Weights of a small GPT-style language model, trained from scratch on English Wikipedia.
Size: 14 layers, width 128, 2 heads of 64, MLP 320 SwiGLU, vocabulary 8192, 4.74M parameters.
Architecture: RMSNorm before each block, rotary positions, no biases in attention or MLP, untied embeddings.
Training: 91M tokens, 6064 steps.
Each number is 500 + 40 x the weight over its row's rms, rounded and kept within 0 to 999. Layers, rows and columns count from 0. Numbers have three digits each. The size before them is the row's rms in percent of the matrix's.

# layer 2 attention query, 128x128, rms 0.215, rows 0-21, columns 64-127
095:441553475530506524567431481489461483494445493482536534509544546500478421539444556496528487522447553458547510536486512452522477501505537527571497537433491503485547509516448534515437505432497566
085:443481520526535442478543494478570503415495475468489575454520532521571525492469532446571481457515418461508534526471492457538542463499477495463475587566550510477508536491489507508495550558430483
101:484560480502531495595468519536456502485501509538474492478565572489491518498445458496503537513430590458483499598548585500474487506412558479513458491463489448503492549583466442486434452451466560
084:500468479500481546486476473462462490475535481391516520466479527501521623578518544490526458556513432539481459544508532470501446473539536505505425461547526554590509473502481483456568552563559477
098:542389560548514524437554526455474487485502530452472473476467484533478521555513468535448464489554582554434513426535477484552434512505491455527437502506581419532484530499517473477543557539506478
092:515484515551512477569534493529591552537485518462576553488549533479527566478442506470525491482459485546538513514548534388456508502537488536464477524484525557527444488493477568484402458485508436
096:528510517479428488437510519502586468509501522434426461503392464556513513461554456541501509614465444558436509476487427523536473470495503531480501543439516508419491508496510528484423561462472446
087:530514459570493478514510466505508460433505495457463481451491470469534561469475461450525565553546464538511428478499520486563451501479496526455533553514470504549520511493524462470467493490555520
086:539485424500519505457532512511540482494491528512586439461610425456490561505514544462530426448519464497507480535520506430504474531572531477462516528569525524497453457511544474458556585542526469
097:567462480494443447497484474527453432467505572516516497496500438567526481490508481468500515448495474534525514577529482542496546538454553508518524475469455490454480539424471484583573468446438520
105:518436538574509461472462449478493483501477487460498529435536491458488530512429464435560524484547527552540564494503407437500500577481451479484536508538480490456514544455548510485510574502518497
099:466431449493434471492537480454456490528566458479526464519455525528520492376521555483489552539535525447518431486482429560543433516518536498478457499430505504511470515521432499517572553453511521
103:428548500408517503465497514508517521585466481531484556478505560498486456508554521514516460474507462507532548532502464454413593512533531486507525456500534505529496477452459555524505499507487443
111:542518434416488466532530474386501489512509479559492530484553449575534517470492512490493566482554560506437454444493498521466462499511472471488518503507505484564524477487564444479557580436524500
097:476478489472537487577527498472466508482534524473476521515533487499515444459448489401536481518543508482532404518574521560493499533544543578507500403472485483531528513483533508500560452505517538
103:506516460437520481422550539488451526462569447549517471484486469477502556566457470467512517502523505552560453506513456469485497538523458545519490484524508599555419540473558452529423529438486550
108:493469504480513504514572515556506478426498458515460500464492533539550439517447482461455439459451548447437479513464523545543492455504457540522488477476444496447498535496462453492485439529440470
123:505440486478462473554569455493479510443541405472557492502555506565485531432413444454533510519491571494450434450565443542519523497526505465476454477540490487544492503457495516489569523457495520
098:468541578525557493471444530498508530487491457494458506592533511482446467470496431534476517496437508448447539523500560524412546479502517493486487469547516512536561479609474537500521458561431521
106:509517442568476554524548516512472500496444545490533461490497504526530483460465488476457528497587454516534445540516469469485472528521509492521500552481396565460518589429470488471616546451456534
114:520463514536512507559455467481525487523502430506478492473483589445475503539478448442530436434446510540466533454448467526475523448497472467501529450439509426461462527497455499491549500526503554
106:439472468505450511554469556435456509561475469444426536485555520470464522550543472563435497511533484457494437527556497430518560604528492539473498553477536488555504536553537575494548512452534498
# layer 2 attention key, 128x128, rms 0.216, rows 0-20, columns 64-127
113:478544506515536484469488482525537448536479558498457499501496506459480499530509507544478575430466510534487511467466443475515487458515542454500519556490471494613456407524529536489443452549436577
091:539495513429517507516493498495494524509550509489432480589486511549439534506560545522566384554499550513422476536502579520510516512499429534499532497515572520497537477483490429451460473490560474
104:521517534524469480434489446439531565552496474469470577560478480441447500498561531512515507530518515509449467463459519456476415487474506429456578554498516530601466423458478595556460468575508521
093:501483461445493433501461514549471569499551482574560478469596498518485546529419494521496509454496514503537531445529456511461549517558496452457494535481449464491407497563542449482492558442488473
108:505469477583535504474479632466503441510515510522496496467528550489496427475478474438520540491514449442529520500532502536458469479574580522461565485545548487527511488494491492521557555495485522
105:562520581413584481526520491505492551461577472473486503532619481545473577507498473515457461437496429477491546498458490541502498471480520513452511489533453499482453601547556509482489431464511491
109:565508515517451474487504489432427528524531448458486523491459511450474495460539497447493514530479435509502511474526436503494497517476526575466471477491511507465544557474506559453483567408507453
104:461494373451453450524506474550477531558497496528514543455415500469523439508482496498519476483466566456523562581553471480555533468502483479499467508477456507502480487544484466484519521494539502
109:550422530495505508556534523531575476454460510559576536459534542504473483462480497539519513354533435506507541552512484455456611563539480480475445510460500444488525517533599518500478534459487516
103:433534500503504550508478481462518423499500545474534464524495533451467568506477491552550492446526584437401523543466482550481556508489449522590478517423483472547464482515501484458542402516496462
104:483540474573559480587500498537494488476419507505504516531469470571456541455524526507536496447545486484517576569540447469444543514526572499460591517469540502555474457525519517464480468498421492
100:546477424522471494519442451495473508545497440589560591522473467482426462511476453547523503514553487556513477556532585519516490442484468544548467495481526437540478578509497482496574542438496507
094:598511555510479521493483500505508430457449551447462548509505520462562559555528476463518522483477504471464477486475439525504495602494459465509452555435502566515532495497524467500512403567541489
099:535395490584496507486524543452502428473477477546493499463452500499505444473527502518487538435524463545551510586609536450563561505512462489557526533491534471448504509541552492472513515444497513
094:550442420446515486523488479504542469496504545510445540568468499524455568506578593519472439460521578521499454475514521571475482435517474538528532453435475539480538457477509522543507445546470535
101:552429476524432491528478483457472561541439454478548467510529548501528507547480546514451491464575519484465454544518515505572515430521514553489472539502510440470495500539470466453508532434532560
108:500424541578535523479535482570481405610475544478456489495477431527463550507487568527487548585461553481574543526490448462473464462517543472524471511466466481498558539516552475533490504499468509
101:507413461506532470530458481398601510566491478514534472461443428500535503555483488537494527535545508555539531517517496550501488488502388526524501492439511543478522490552482521524491463463530462
144:521480473457496456527522478481513469572583415588497522481442443468503435471484461557486525526506522538537507574552483513497490442507470484584442460483537447442512518537481495525533561482547508
105:563479479425526490540528519507500497482489411521507541517514514504491497504526455496466539538522466523473464552565480547435454514515448476524489457504539509540568542506541511532515539596485578
111:469512499576531513511439486488432570493490502547521437445444440489461433489504548522466521484523552470448538565522473585563456571504552567513426521484440498485528516521570477498511470517524481